config.toml
num_hidden_layers = 9
hidden_size = 160
num_attention_heads = 2
num_key_value_heads = 1
head_dim = 64
intermediate_size = 640
vocab_size = 2048
hidden_act = "gelu"
norm = "layernorm"
norm_place = "pre"
norm_eps = 1e-05
positions = "rope"
rope_theta = 10000.0
rope_fraction = 1.0
qk_norm = false
attn_scale = 0.125
bias = "none"
tie_word_embeddings = true
parallel_block = true
init = "trunc"
init_std_qkv = 0.0888
init_std_o = 0.0234
init_std_up = 0.0888
init_std_down = 0.0105
init_mimetic = 0.7
optimizer = "muon_variant"
learning_rate = 0.00629
lr_mult_o = 0.852
beta1 = 0.95
lr_head = 0.00617
warmup_steps = 200
schedule = "wsd"
decay_fraction = 0.267
decay_shape = "sqrt"
final_lr_fraction = 0.1
batch_tokens = [16384, 32768, 65536]
max_seq_len = 128
doc_mask = false
train_tokens = 190300000
max_steps = 6134
dataset = "wikipedia_en"
Each number is 128 + 24 x the weight over its row's rms, rounded and kept within 0 to 255. Layers, rows and columns count from 0. The size above them is the row's rms in percent of the matrix's.

# layer 3 attention key, 64x160, rms 0.144, rows 57-63, columns 0-79
size [100 103 105  95 101  89  96]
[[116 133 124 126 122 100 100 154 138 139 130 113 108 119  82 147 104 170 121 103 102 121 118 110 104  98 135 135 133 146 141 131 165  84 104 139 163 139 140 158  80 181 125 114 103 161 157  78 116 129 154 149 133 129 135 146 141 134 136 109 142 121 116 137 189 102  94  89 120 191 110 123 140 147 113 128 118 107 134 136]
 [121 144 140  80 103 161  92 137 116 133 141  96 124  91  93 170 101  95 147 118  73 129 166  75 108 143 154 115 131 135 104  92 140 116 135 137 121  95 139 110 152 133 142  96 137  97 140  81 134 197 108 122 119 105  98 143 128 155 166 151 124 115 135 135 128 137 107 154 122 135 140 130 141 155 128 167 111 158 125 180]
 [114  96 144 104 175 135  72 131 147 137 142 166 129 149 128 111 124 146 136 131 136 121  97 114 143 105 169 117 136 148 146 124 141 147 146 184 122  95 139 117 109 132 108 124 106 128 141 124 140  86 143 140 125 168 103  85 169 151 121 104 109 122 117 121 126 124 206 140 135 129 166 149 154 132 155  92 100 149 107 113]
 [146 146 103  67 126 115 101 142 167 147 136 135 123 116 131 155 107 114 149 106 155 107 123 108 122 107 122 110 132 129 145 132 126 134 158 114 141 153 173 150 117 101 107 136 160  91 133 120 114 104  88  94 152 128 146 147 137 144 125 124 132 134 127 127 105 159 125  95 147 113 167 111 150 123  77  97 129  74 170 101]
 [107 101 128  63 139  90 103 125 156 169 118 165 183 120 136 106 187 124 128  86 140 129 117 151 137 112 150 163 125 125 136 146 135  84 118 109 139 136 133 126 116 117 181 132 126 149 177 138 100 152 128 146 106 111 135 143  95 133 124 141 112 155 122 116  89 148  85 114  98 119 108  87 135 156 127 175 111 149 124  98]
 [119 133 140 146 117  71 138 139 118 188 118  98 143 105 129 161  89 120 176 164 138 153 134 133 110 102 137  99 138 137 110 107 133 134 133 127 116 122 110  97 141 140 159 132  82 126 137 116 118 146 113 118 125 152 127 114 105  86 154 149 142 133 127 119 124  97 134 119  62 132 138 151 100 129 115  94 119 155 178  96]
 [116 137 164 155 125 135 137  87 144 116 141 178 144 132 110 136 134 102 102 146  96 138  98 120 133 153 120 151 167 118 106 136 166 146 127  73 123 109  83 130 108 125 143 125 159 129 126 113 135 138 127 125 119  97 100 136 149  90 149 129 190 136 164 113 137 115 133 190 119 159 100 106 149 119 139 109 103 103 153 133]]
# layer 3 attention query, 128x160, rms 0.159, rows 58-63,122-127, columns 0-79
size [100 115 103 103 103 106  94  99  89  96  98  91]
[[142 159 115 115 144 137 105 129 126 147 125 101 141  73 149 122  85 140 120 126 128 181 125 147 114 150 148 104 117 143 137 135 123 135 143 144 109 138 107  94 175 108 166 169 142 151 110 139 157 154 107 164 103 121 160 118  80 134 115 102 102 130 127 142 147 141 139 140 143 114 105 126 157 139  74 169  91 160 127 111]
 [110 136 170 129 121 143 120 154  73 123 130 133 165 128 101 156 130 132  80  81 114 108 110 150 126 117 128 166  89 152 113 102 142  99 134 156 129 142 128 152 133 166 118 140 134 166 151  92 139  96 136 146 205 129 109 115 123 104 157 124 152 125 158 115 128  96 162  90 148 134 171 163 128 147 100  96 114  97 137 130]
 [104 176 153 161 122 125 126  75 110  87 115 138 144 170 144 103 113 147 138 112 120 157 124  90 118 196 134 135 103 107  87 143 100 124 110 148 101 153 141 156 108 128 115 109 106 150  96 155 179 102 105 144 185 105 119 108 153 119 126 148 107 127 129 141 181  74 170 135 118 112 159 133 111 130 121 146 103 115 137 129]
 [129 140 112 137 135 143 119 143 152 124 126 122 117 137  95 107  86 107 163 100 128 131 138 132 104 122 108 120 147 163 133 149 104 150 121 142 106 120 149 118 116 135 126 114 151 131  92 148 134 113  93 186  93 150 168 123 113 136 102 108 120 150 117 137 124 140 114  80 114 106 161 134 119 106  78 130  95 136 137 125]
 [ 87 141 113  77 137 119 136 172 131  97 133 108 117 142 149 143 114 109  92 130  93 100 148 128 126 104 124 139 131  74 125 127  93 153 160 148  75 128 135 139 106 155 173 101  88 118 139 135 118 132 131 141  90 173 129 155 144  76 178 120 122 173 115  95 123 106 107  99 127 145 137 138 145 147 117  99 145 155  99 150]
 [111  86 144 113 160  92 149 142 136 107 142 133  76 129 155 161 119 137 174 135 101 129 161 143 130 101 139 107 135 126 128  65 135 131 112  95 120 126 107 146  88 131 146 133 160 131 119 133  80 112 143 107  98 101 121  77  92 137 147 139 156 118 127 147 157 115 110 128 133  96 135  78 164 124 125  84 168 139 148 135]
 [108 134 121 145 163 163 136 107 163 125  93  75 128 147 166 118 144 163 121 144 118 154 180 136 135 113 114  65 112 148 162 139 116 136  97  99 119 141 121  76 145 129 119  93 133 121 176 137 132 116 122  88 141 129 126 130 122 141 127  65 119 157  94 146 121 140 125 112 127 124 125 133 112  98 120 149 112 119 155  89]
 [116 112 150 102 175 124 149 137 122 135 139  97 109 149  94 147 158 134  95  97  96  93 174 127 116 155 162 139 117 150 110 146 111 121  70 171 132 116 128 137 141 121 154 114 122  72 153 156 118 118 133 150 186 177 157 115 144 110  85 143 135 136 133  96 159 116  93 120 125 144 143 118 120 134  82 114 167 120 135 121]
 [135 152 128 117 135 105  78 123 111 134 112 131 143 111 125 133 137 151 122 132  85 114 139 124 147 145 130  97 148 118 121 137 161 153 132 153 115 142 149 158 101 136 121 156 133 153 133 110 120 125  88 115 121 147 128 122 125 123 136 159 112 137 152 124 130  77  95 147 145 164 111 154  97 139 111 195 133 141 111 135]
 [129 184 154 163  32 135 112 108  82 171 128  88 132  75  93 125 128 127 112 104 126 163 115 110 148 112 122 105 119  97 166  83 127 131 151  87 152 103 158  79 109 145 145 140 147 116 144 140 130 111 154 134 114 109 151 138 107 141 132 114 142 125 131 159 129 149 124 161 158 116 143 135 137 130 161 124 162 108 154 117]
 [104 119  80 111 132 105 156 110 103 105 128 158 207 161  76 132 134 143 154 128 127 122 137 135 120 154 155 121 133 109 155 110 135 124 100 141  96 121 154 154 106 185 102 137 156  97 117 114 139 142 155 141 153 165 133 136 136 106 133  79 141 170 117 106  93 147 103 107 121 164  93 110 130 124 156 164 154 116 122 122]
 [122 112 130 122 137 155 177 117 166 110 149  97 112 121 123 138 126 161 118  15 121  98 124 119 141 126 139 159 107 158 135  90 115 117 113 111 110 120 131 147 123 123 137 139 123 128 116 116 118 131 124 135 116 106  92 126  96 146 113 154 171 126 171 111 145  97 108 160 149 161 112 152 110 139 126 117 124  99 153 105]]
# layer 3 attention value, 64x160, rms 0.113, rows 0-21, columns 0-79
size [ 95  98  98  98 104  95 102  99 107 101 104  95 101 105  99  95 101 104  97 104 104 101]
[[ 91 131  85 114 170 187 161 125 106 118 129 130 197 150 115 116 117 143  94 130 155 137 138 118 119 148 125 127  90 119 133 136 142  83 111 108 125 134 120  92 128 133 113 155 146 177 122 116 131 108 146 109 112 166 138 157 117 117 132 150  97 138  99 115 101 132 128 102 143 144 144 134  56 108 138 130 157 152 147 158]
 [126 110 122 141 129 143 141 113 119 104 112 141 140 132 137 136 159 118 127 120 160 129 109 114 122 105 133 115  94 123 102 149  78 168 121 136 122 157  78 116  97 125 151 117  92 175 102 129 131 106 151 154 126 126 146 104  96 117 102 113 104  98 152 118 128 159 117 151 189 138 125 138 141 156 172  93 167 123 150 152]
 [115 127 162 108 100 137 131 136 112 122 130 127 119 123 148 183 127 121  94 156 169 123  96 112  99 133 125 148 115 150 114 127 142  95 120 180 109 111  97 164  91 170 159 164 146 143 104  87 130 168 152 136 153 160 106 164 129 169 119 142 131 145  79 120  87 147 123 107 112 127 146 138 139 109 135 122 115 152  82 179]
 [104  82 152  94 198 144  82 106 141 137 146 136  87 180 152 140 127 150 112 144 116 120 141 131 131 130 117 126 145 131 125 150 145 138 148 152 102  94 128 117 109 136 137 149 148  95 140 140 154 105 116 132 149 113 111 118 129 112 102 121 101 127 148 133  54 123 137 151 126 114 141 171 115 152  88 152 151 130 156 163]
 [106 162  99 182 129 157 158 124 126 182 117 121 121 103 109 107  98 139 109 177 152 119 123 132 121 145 170 168 137 119 206 153 117 120 164 138 111 139 155 148 126 132 103 126 136 105 128 115 139 122 113 147 120 112  90  94 139  95 119 144 140 128 135 113 119 121 142 159 112 114  51 159 154 150 174 104 125 163 138 138]
 [138 124 100 147 135 108 113 128 158 120  96 126 117 124 103 134 119 130 141 141 111 110  75 150 104 160 167 118 114  85 188 153 130 127 157 145  94 124 111 139 116 132 113  75 148 162 149 140 110 151 179 145 107  82 158 137 125 125 156 147 152 156 151 112 168 166 133 133 146  92  94 124 144 170 105 150 122  85 125 112]
 [175 170 153 109 144 147 130 143 111 160 117 141 174  77 111 104 166 139 108 125 116 145 137 132 111 152 138 135 103  98 128 106 151 179  87 141 156 139 112 146 113 107 109 140 102 156 138 156 132 118 136 131 135 145 119 107 100 138 122 109 115 127 148 141 120  92  86 135 120 152 110 105 109 137 113 133 126 172 131 133]
 [113 154 147 137 169 165 127 154 135 138 135 175 119  98 125 145 126  96 164 142 117 167  93 138 110 152 154 107 141 140 118 119 119 145 119 120 111 110 157 167 170 159  66  93 102 111 125 127 165 142  98 104 132 138 140 135 140 170  80 105 107  81 113  83  93 120 136 128 126 104 143 101 122 108 117  99 103 103 122 134]
 [143 129 109 144 106 121  84 136 115  63 128 145 136 129 165 145 130 100 144 119 152 188 135 150 157 112 128 116 118 133 141 113 119 114 106 150 119 105 124 156 150 121  91 136 140 119 102 141 111 195 115 109 170 191 150 123 115 127 151 121 116 117 123 176 144 123 128 125 105 109 145 117 108 127 117 151 160 139 136 130]
 [117  98 131 128 152 114 223 133 147 112 128 121 118 125 141 148 152 160 146 127  79  98  99 102  83 138 114 146 165 145 134 102 151 134 112 148 132 119 106 113 129 166 101 146  80  95 147 133  68 169  84  98 126 142 196 127 124 157 147 152 159 107 130 126 125  96 166 147 132 119 116  70 149  89 129  99 155 136 145 125]
 [123 101 117 118 133 145 101 142 167 194 119 110 137 164 130 134 102 175 150 133 127 127 107 175 141  70  93 120 144 127 132 146 138 164 106 129 103 140 120 133 128 126 147 110 135  97 109  99 144 150 141 155  97 141 147 141 161 103  97 139 121 132 148 164 124 116 154 142 113 115 134 180 143 131 114 120 154  92  94 146]
 [132  69 123 143 130 133 136 116  95  95  95 152  99 119 160 129 124 104 147 140 139 143 133 151 154 113  82 133 141 130 140 162 160 125 186  83 130 134 135 133 102 131 131 150 107 183 120 106 113  62 134 103 123 166 111 109 103 145  84  87 122 129 175 129 136 134 142 179 165 101 122 150 125 124 136 100 129 120 163 125]
 [161 196 122 108 108 121 104  89 146  75 121 122 127 122 136 136 109 117 104 117 124 131 103 155 145 122 117 152 115 143 176 157  99 131 118 115 131 121 148 151 146 146  87 109 180 139 160 113 103  93  96 165 117 131 171  66 135 119 121  88 190 123 152 139 108 133 107 134  96  96 140 120 144 104 142 149 168 118 122 108]
 [132 141 135 128 151  87 127  96 107 118 115 174 144  89 127 137 138 119 136  85 171 158 133 121 127 114 176 118 143 114 109 125 139 116  68 146 129 137 128 112 163 118  93 157  98 114  98 146 151 103 119 150 103 122 136 108 118 155 134 147 153 165 137 137 103 149 116 119 160 126 141 171 128 146 165 140 166 125 134 143]
 [ 97 163 116 120 124 170 174 136 143  76 127 136 126 150 129 143  97 104 127 146 119 116 115 122 138 142 111 141  74 100 124 137 149  97 140 148 139 117 162 119 129 131 144 133 117 130 166 179 129 144 117 123 134 171 122 113 166 122 105 147 171  80 137 119 138 144 159 113 136 146 133  86 107 137 156 141  95 130 108 135]
 [125 112 126  91 128 137 149 114 140 132  81 168 174 130 152 102 148  96  88 123 136 127 138 126 149 148 174  91 114 170 111 167  81 136 159  81 157 104 113 110 153 112 137 123 137 118 131  92 134 192 138 165 125 156 139 162 133 163  92 107 149 104 102 135 149 151 137 108 125 105  85 137  86 130  93 147 124 132 141 111]
 [121 159  81 186 138 107  84 119  77 134 154 153 110 140 150 148 132 127 172 162 138 112 125 107 150 149 134  97 111 132 138 146 161 134 128 158 153 108 136 130  93 128 118 168 180 120 168 126  99 113  96 175 110 134 130  85 168 148 106 153 125 133 111 158  99 136 172 120 142 167 101 160  74 106 125 120 121 144 136  92]
 [120 123 141 119 112 155 123 137 128 122 105 145 112 140 159 108 145 143 143 140 139 141 164  90 164 138  88 102 140 161  65 124 167  88 114 142  84  99 127 123 143 139 139  93 165 140 142 106 154 111 121  75 148 157 149  91 110  86 131 158 128 153 175  91 133 117 125 133 130  44 133 103 113 140 135 142 152 162  84 134]
 [157 108 142 120  98 129 108 129  69 100  95 123 133  77 149 105  91 109 134 148 153 138 111 151 115 150 107 119 139 125 106 133 142 153 136 103 153 104 135 102 121 180 107 119 170  84 132 158 119 124 123 149 159 156  86 141 126 109 133 152 140 128 122  91 128  85 172  98 175 107 123 168 124 149 161 145 124 157 126 105]
 [120 149 138 113 114 111 139 125 126 104 146 110 102 155 132  79 190 122 164 120 166 158  99 142 124 148 114 128  80 101 138 123 174  99 118 114 150 184 142 142 138 136 125 150 113 116 144 155  98 105  88 122 127 124 107 114 117 117 140 103 122 102 101 119 167 107  85 143  95 172  91 113 147  88 126 151 125 135 117 189]
 [119 107 128 114  85 118 136  70 104 127  99 132 137 137 105 122 172 151 106 174 118  92 163 140 137 180 104 101 100 124 134  97 126 159 123 140  99 145 148 135 112 145 128 139 105 161 142 152 160 141 115 129 154 132 159 105  95 147 109 118 104 126 104 143 105 117 159  93 166 166 133 136 131 132 125 115 141 142 110 158]
 [101 125 129 132 188 125 119 118  95 115 164 118 140 129 110 153 170 129 126 145 103 170  98 153  89 121 142 106 130 149 158 127 117 122 146 117 161 123 122 156 125 111 121 111 129 110 132 150 122 129 152 103  94 127  82 120 161 146 128 126 135 152 137 150 119 112 129 162 177 136 105  81 152 106 162 137 147 113 125 125]]
# layer 3 attention output (transposed), 128x160, rms 0.111, rows 0-21,64-85, columns 0-79
size [104  93  97 107 102  98 110 104 106 101  98  98 102  97  93  98  94 107 103 101 100 105  96 112  96  88 103 107 103  93  98 104 111 107 110 101  97  90 111 100 102 107  90  89]
[[112 142 125 138  90 110  69 116 160 116 153 112  93 141 133 141 145 168 133 152  92 108 151 134 136 143  96 153 124 139 124 109 146 111  80 133 142 128 116 140 119 140 139 130 105 114 126 113 121 129 141 154 159 106 123 109 119 108 135  94 116 116 101 142 137 100 103 154 188 111 125 123 158 111 145 114 104 161 179 161]
 [150 107 118 117  96 103  88 136 193 120 154 146  78 139 130 153 116 132 101 105  69 146 140  86  98 143 116 157 130 190 159 140 127 105  74  97 113 127 151 109 139 127 122 147 144 118  96  99 127 129 106 121 145 103 111 116 117 126 123 145 130 126 131  96 112 110 112 118  91  97 140 144 102 111 123 172 167 122 145 156]
 [141 136 154 125 163 132 124 146 103 130 130 122 100 161 126  94 132 132 112 161 163 119 112  93  98 165 136 121 169  79 150 111 136 152  96 145 139 143 107 123 153  98  81 112  68 141 101 185 170 112 108 118 129 115 127 133 128 113 133 126  83 120 141 151 144 130 120 132  96 131 131  73 124 170 118 119 126  75 142 105]
 [170  95 125 131 148  90 110 159 201 154 113 122 145 114  95 117 135 120 154 131  98 150 131  88  94 141 144  87 136 146 120  94 139 144 118 149 156 107 134 190 113 110 121 144 111 124 130 127 154 125 107 120  89 150 160  90 111 176 149 121 124 198 111 166 130  69 108 122 101 110 134 150 116 125 120 148 131 155 147 132]
 [152 109 164  93 132 111 149 118 138 128  86 121 130 120  99 139 129 157 159 157 133 149 144 159 135 109 101  67 143 133  88 112 118 137  80 136 115 159 137 130  85 125 189 120 136 132 151 137 101 143 178  73 126 104 161 111 145 141 122 122 135 132 163  77 190 101 143 133 138 105 143 131 113 115 157 139 135 119 116 112]
 [132 113 115  73 112 148 176 143 110 134 122 117 164 179 109 129 142 120 132 152 136 121  81 148 162  75 105 144  99 156 121 132 134 159 131 117 120 103 127 106 145  64 127 143 138 135 136  79 135  96 151 133 141 135 133 118 135 145 100 107  84 117 143 111 120 113 126 115 120 122 121 166 108 126 114 126 110 106 105 122]
 [ 69 149 157 185 120  98 115 115  84 143 111 184 121 125 123 116  91 147 138 121 121 102 105 138 135  58 113 121 109 136 159 135 119  87 147 143 106 160 100 180 126 128 143 123 206 141 135 144  89 147 105 150 134 108 144 142 132 122 116 115 107 143 165  67 114 132 166 148  95 149 135 165 159 111 123 135 122 151 114 141]
 [139 107 125 174 132 105 131 120  88 201  89 115 130 113 144 142 103 125 115 143 162 145 140 128 152  86  93 138 123  73 132 147 183 129 126 116 159 152 149  88 136  96 107 146 144 115 141 118  81  95 141 149 128 105 184  80 124 120 173 138 142 155 152 129 136 157 117 124 145 125 118 170 161 119 141 153 138 121 116 131]
 [ 96 132 162 118 126 160 143 167  53 113  94 126 130 145 153 153 146 144 131 140 108  79 135 139 124 132 139 146 124 101 124 143 151 128 137 135 178 139 140 155 159 125 136  85 139  66 162 149 135  78 106 114  89  71 135 159 151 143 139  81 130 136 159 169 122 155 108 126 140 155 111 138 134 130 120  97  82 115 131  89]
 [114 138 124 154 130 129 110 121 109 126 130 120 112 197 163  97 115 131 106 142 117 104 177 170 135 127 143 156 158 120 130 144 131 141 161 111 108 133 132 140 116 114 119 123  89 131 129 149 136 119 141 165 165 156 147 156 117 125  74  91 132 102 151 165 155 135 148 147 128 108 137 149 122 148 172 161  75 118 118 107]
 [140  73 144 144 168 170 128  96 160 101 124 121 146 151 154 150 194  67 111 148 144  92 112 103 130 144 114  92 132 128 119 116 141 173 121 104 139  89 144 139 145 123 146 175 111 142 142 127 129 118 119 105 135  89  96 108 152 130 145 168 118 111 101 103 103 135 118 104 154 118 122 120 137 139 129 130 141 110 156 112]
 [144 141 151 115 108 139 143 126 164 131 123 129 139  55  76 121 163 161 128  89 170 134 128  73 128 149  85 160 152 139  80 122 148 121 104 141 107 135 138 157 143 149 124 141 125 115 114 145 155 120 138 159 114 128 170 167 148 153 148 133 166  93 105 140 137 116 137  74 115 153 145 149  83 143 116 152 106 148 141 119]
 [164 103 121 101 121 120 118 173  85 121  94  86 122  91  71 152 130 120 116 116 154 101 114 142 127 113 128  96 121 141 145 139 154 146 133 112  70 119 100 120 149 111 166 155 132  86 126 119  98 160  99 107 121 118 114 146 163 121 111 159 125 165 126 130 146 147 134 118 119 151 110 155  95 104 108 139 142 110 126 110]
 [194 115 114 129 137 100 150 138  94 127 139  87 100 230 124 106 140  92 124 153 107 118 124 132 126 159  88 147 119 144 137  94 135 127 144 110 143 113 104 115 116 134 151 149 143 115 135 120 166 160 138 119 156 136 161 111  94  99 125 132 148 140 120  80 145 119 122 163 152 121 148 139 131 122  92 120 139 130 149 128]
 [ 66 106 110 134 135  81  71 150 131 137 124 130 156 108 148 121 113 124 120 184 151 129 146 137 125 128 150 108 148 134  90 132 141 147 140 106 142 117 144 150 141 141  89 104 134 139 121 126 104 112 172  95 156 159 113 112  99 115 120  77 106  74 146 157 145 175 160 139 111 112 126 100 174 118 117 164 129 132 110 135]
 [107 122 100 125  88 112  84  92 119 140 143 142 122 110 113 111  84 163 129 123 127 106  99 138  93  99 153 129 114 152 146 117 175 165 100 120 100 138 148 113 120 152 128 129 149 115 154 109  81 147 126  93 116 120 126 113 141  94 120 133 129 154 141 129 169 125 166 127  83 161 111 165 142 140 178 130  91 130 108 141]
 [114 132 109 133 137 111 126 122 138 158 143 186 135 112  98 119  80 141 130 143 105 157 117 127  65 117  99 153 119 111 141 133 150 143 118 125 176  93 151 117 140 144 163  73 108 151 128 143 144 130 148  87 101 158 139 142 158 134 113 110 100  99 110 169 137 127 158 121 140 139 140 112 127 132  75 131 154 172 133 122]
 [107  61  85 122 152 113  85 146 127 124 135 127  95 180 124  90  98  88 114 138 139 118 157 122 146 123 145 117 139 126 123 117 159 103 131 151 153 123 165 117 137 134 124  95 117 113 113 134 142 125 123 189 123 131 139 142 125 143 129 137 134 169 103 153 127 140  82  98 140 155 139  99 141 110 187 103 117 170 152 142]
 [ 76 162 136  88 124 142  91  87 127 151 114  73  96 130 136  78 158 136 166 111 139 160 156 118 143 123 168 142  88 138 107 128 139 169  65 114 149 144 168  75 111 160 139 185 155 152 108 142 111 126 132 134 150 140 145 127 118 141  96 133 147 115 128 153 121 146 121 138 146  97 111 100 133 118  98 143 122  87 145 104]
 [116 123 127 153  95 110 153  94 148 122 106 149 168 136 125 132  86 125  81 158 125 160 107 122 133  79 135 114 114 166 140 115  96 123 163 110 138  85 137 140 102 121 152 133 124 104 136 165 122 136 101 105 142 141 151 127 127  93 120  89 118 120 117 129 122 140 188 148 131  90 107 122 103 119 123 103 123 114 124  93]
 [127 144 153 113  99  93 149 139 155 129 132 146 139  98 128 104 158 100 148  88 129 136 158  93 138 141 142 135 140 152 109 125 102 134 160 123 128  94  77 107 153 176 129 180 131  94 133 121 159 112 156 121 123 121 189 111 104 150 125 121 113 156 155 138 116 141  91 135 136 110 108 120 115 145 112 121 155 132 172 103]
 [165 124  90 177 109 114 174 148 112 139 113  95 124 173 129 104 124  97 152 125 116  80 158  87 153 190  89 194 118  78 119 141 122 134 118 118 129 115 127 128 146 107 140 134 136 147 110 131 118 117 124 146  99  83 107 166 121  99 119 138  94 133 151 140 170  94 151 113 151 116  91 157 142 126 124  94 111 120  98 161]
 [117 122 158 118 134 137 145  97 150 172 124 136 149 116 125 102 106  69 110 156 187 142 126 127 128 113 131 109 155 103 102 133 116 131 166 154 149 140 139 149 124 132 153 163 155 101  81 152 135 138 146 113 153 154 153 139 114 170 100 162 132  96 122 111 129 124 127 126  86 117 100  90  81 115 110 155 131 118  98 120]
 [ 82 167 156 152 158 139 149 118  81 116 122  98 167  66 157  94  98 107 156 154 144 116 159 163 123 135 163 129 144  82 177 166 159 109 151 134 146  90 118 106 149 135 123  81 125 104 149 153 123 156 134 150 108 136 110 133 158 126 170 127 151 159 144 117 103  87 124 136 110 125 143 174 111 120 100 114 105 186  84 110]
 [111 106 108 120 109 112 143  99 100 128 144 154 144 125 193 149 118 134 137 125 125 172 145 128 105 123 119 169 113 147  99 126  88 126 192  89 108  90 141 140 124 115 163 156 168  91 142  88  97 161 142 114 102 126 116 121 116 156 122 116 128 157 156 100 110 150 152 150 115 109 102 145 146 112 100 146 159 165 137 134]
 [110 160 130 113 107 142 150  90 108 112 116 111 126 133 155  94 113 137  96 150 139 149 132 149 168  99 104 126  82 119  86 106  99 150 102 111 127 132 144  74 154 171 127 110 146 115 112 107 138 129 150 124 186 125 117  84 129 122 139 136 141  87 127 130 127 172 153 121 161 136 136  87 131 116 165 116 152 140 146 143]
 [105 129 103 146 139 140 166 125 176 135 156 140 135 138 189 128 141 120  94 101 140  92 141 105 138 113 134 160  83  99 157 164 169  94 120 107 138 106 140 138 135 168 104 130 110 148 103 125 120  96 118 159 147 114 177 165 134 113 104 143 132 126 118 167 129 126  97 120 135 108 164 132 118 130 111 110  96 116 114 145]
 [136 142 115 127 182  98 120  97 114 118 140 152 128  92 181  98 121 161 130  83 114 137 126 103  70 148 136 114 122  87  89 121 148 134  67 123 128 130 116 129 123 147 106 143 123 166 113 154 128 120  95 146 146 120 144 112 119  57 127 149 170 128 141 131 113 118  98 146 131 137 134 126 116 145 135 148 123 119  91 125]
 [174  95  98 117 123 123 166 128 106  96 127 102 123 185 118 104 141  89 144 153 176 141 139 158 134 132 140 167 119 118  82 115 110 140 169 130 114 132 173 139 133 145 134 118 112 121 107 127 163 121 131 129 132 109 106 121 129 136 133 129 142 181  95 141 150 155 118 131 139  96 121 135 139 159 113  60 107  98 142 104]
 [ 96 101  89 131 106 139 130 120  95  64 130 119 107 126 156  93 141 136 128 118 139  67 132 133 128 192 127 121 127 146 120 113 114 116 127 124 132 159 115 168 120 140 158 108  92 167 125 179 106 145 116 143 102 113  99 170 168 141 142 102 103 104 149 119 147 164  97 141 116 136 117 111 119 170 138  90 126 145 146 124]
 [139 125 153 181 170 112 138 103 135 147 127 132 163 126 130 120 167 163 102 161 151 111 122 117 131 107 153 134 129 147 127 114 102 118 131 153 108 158 107 121 102 147  88 119 111 155 131 121 126 123 134 159 138 146 143  96 106 123  94 170 145 128 167 116 147  91 142 145 164 135 106 141 140 125 150 150 125  82 143 123]
 [127 115 133  79 101  73 147 111 101 135 106 130 125  55  94 122 166 103 105 133 160 130 131 121 113 143 145 147  48 129 150 102 160 131  69 121 140 137 131 119 164 113 136 144 155 137 168 150 130  96 137 104  94 100 125 143 154 134 127 169 101 140 133  64  85 126  97 121 106 141 125 109 141 156 119 123 136 127 186 122]
 [119 143 150 147  71 116 155 137 114 139  92 140  77 154 113 156 123 143 171 125 122 138 157 123  92 171 122 159 116 107 109 124  75  90 136 160 133 125 122 120 131 109  84 113 136 147 120 118 133 137 129 154 162 113 135 151 108  98 131 106 154 150 132 157 145 117 122 125 131 102 150 121 129 153  95 115 115 119 136 107]
 [125 167  99 115 138 132 120 101  93 132 134 124 114 162 152 104 116 121  90 141  98 144 151 157 114 116 167 101  90 146 169 117 126 161 137  95 144  94 115  75 132 112  80 138 151 132 152 119 131 152 132  98 146 144 117 129 136 101 131 154 104 159 147 108 119 147 155 146 100 149 117 142 161 106 142 126 165  99 109 130]
 [134 149 121 140 189 118 140 122 152 152 145 120 165 210 123 140 133 133 122 125 111 139 125 116 120 143 121 147 134  63  72 115  98 138 123 146 180 136 118 126 128  92 103 114 114 157 120 132 182 105 145 144  85  98  63 151 117 113 150 149 111 115 131 138 118 113 107 136 163 148 126 126 149 152 159 124 106 102 133 136]
 [107 125 129 143 107 155  97 160 128 141 131 146 179 126  93 172 124  91 117 127  90 125 134 124 151 118 167 129 155 125 139 180  90 129 180 143 112 151 172 139 132 108 101  91 116 126 102 119 121  99 136  95 133 135 133 145 156 140 147 104 126 137 124 143 147 161 112 133  86 105 122 125 132 111 137 144 107 160  91  89]
 [183 160 144 122 161 174 135 136 104 131 145 108  95 103 101 125 139 171 166 111 123 119 120 131 151 105 106 135 140 159 179 116 129 108 139 112  99 149  58  92 159 117 171 142 113 155  98 103 138 140 126 124 132 110  78 137 132 126 117 136 136 132  83 138 114 109 141 126 133 118 142 143 128 133 149 113 113 140 124 146]
 [100 100 136 153 134 165 116 164 111 111 132 132 129 111 175 149 170 118 138 147 148 153  95 143 146 165  92 111 145 129 149 146  95 154 195 134 143  99 104 137 135 136 136 103 105 125 150 124 129 145 134 141 124 127  70 117 127 192  93 127 102 170 101 112 115 142 138 148 135 131 106 116  92 125 110 126 179 102 116 129]
 [122 116 112 114 137 149 108 130 187 120 136  89 143 105 153 131 119 130  91 143 134 165 117 129 163 130 145  87 160 143  76 114 116 109 124 166 144 201 132 159 112 143 122 144 150 146 130  82  89 115 104 148 142 117  95 132  98 121 101  97 107 134 121 105 139 128 138  98 127  96 139 116 148 115 156 118 172  84 156 126]
 [145 151 134 135 128 143 122 157  91 139 131  86 161 156 146 136 107 161 126 154 120 118 150 178 150 114 151 161 116 116  97 131 123  92 168  99 124 132 132 128  85 123 128 120 100 154 153 144 127 159 132  99 178 134 142 144 128 137 117 102 102  96 140 176 126  97 117 134 139 121 135  86 138 125 130 149  80 128 129 163]
 [148 112 125 137 133 132 169 143 108 139 169 134 163 179 123 161 109 135 120 106 126 135 128 137 135 147  93 104 165 135 152 139  80 120 159 137 114 112 122 189 139  77  85  90 139 115 125 101 120 146 168 110  85 116 117 172 130 104 161  90 119 111 139 155 115 132 166 113 109 173 147 138 173 120 107 118 161 131 121 116]
 [170 111 104 107 185 133 106 136 133 171 154 126 105 108 121  92 133 130 160 139 124  96 104 133 107 134 121 105 135 136 143 160 140 103  90 109 168 138 134 101 100 127 159 114  90 129 117  96 140 172 162 151 113 132  93 166 133 135 150 131 135 138 143 164 123 121 135 116 161 124 174 167 129 147 137 168 140 148 133  93]
 [ 96 133 119 126 156 130 131 141 154 137 114 123 125 141 101 167 117 137 101 130 108 133 132 139 148  65 126 125 126 146 159 144 154 148 103 142 165 185 173 138  97 152 148  94 134 113 139 129 118 127  85 105 122 129 110 137 119 143 148 119 121  93 113 112 138 174 101 144 167 117 185 132  82 141 134 145 117 127  99 114]
 [110 136 112 133 160 142 147  87 148 106 133 134  73 123 122 131 158 121 132 144 132 138 112 174 121  95 160  99 149 102 130  73  85 113  78 133 118 148 111 102 148 111 128 132 145 133 119 136 173 147 160 171 144 153 129 102 152 103 146 160 178 135 130 141  92 116  92 119 125 137 166 150 125 146  93 134 138 158 131  93]]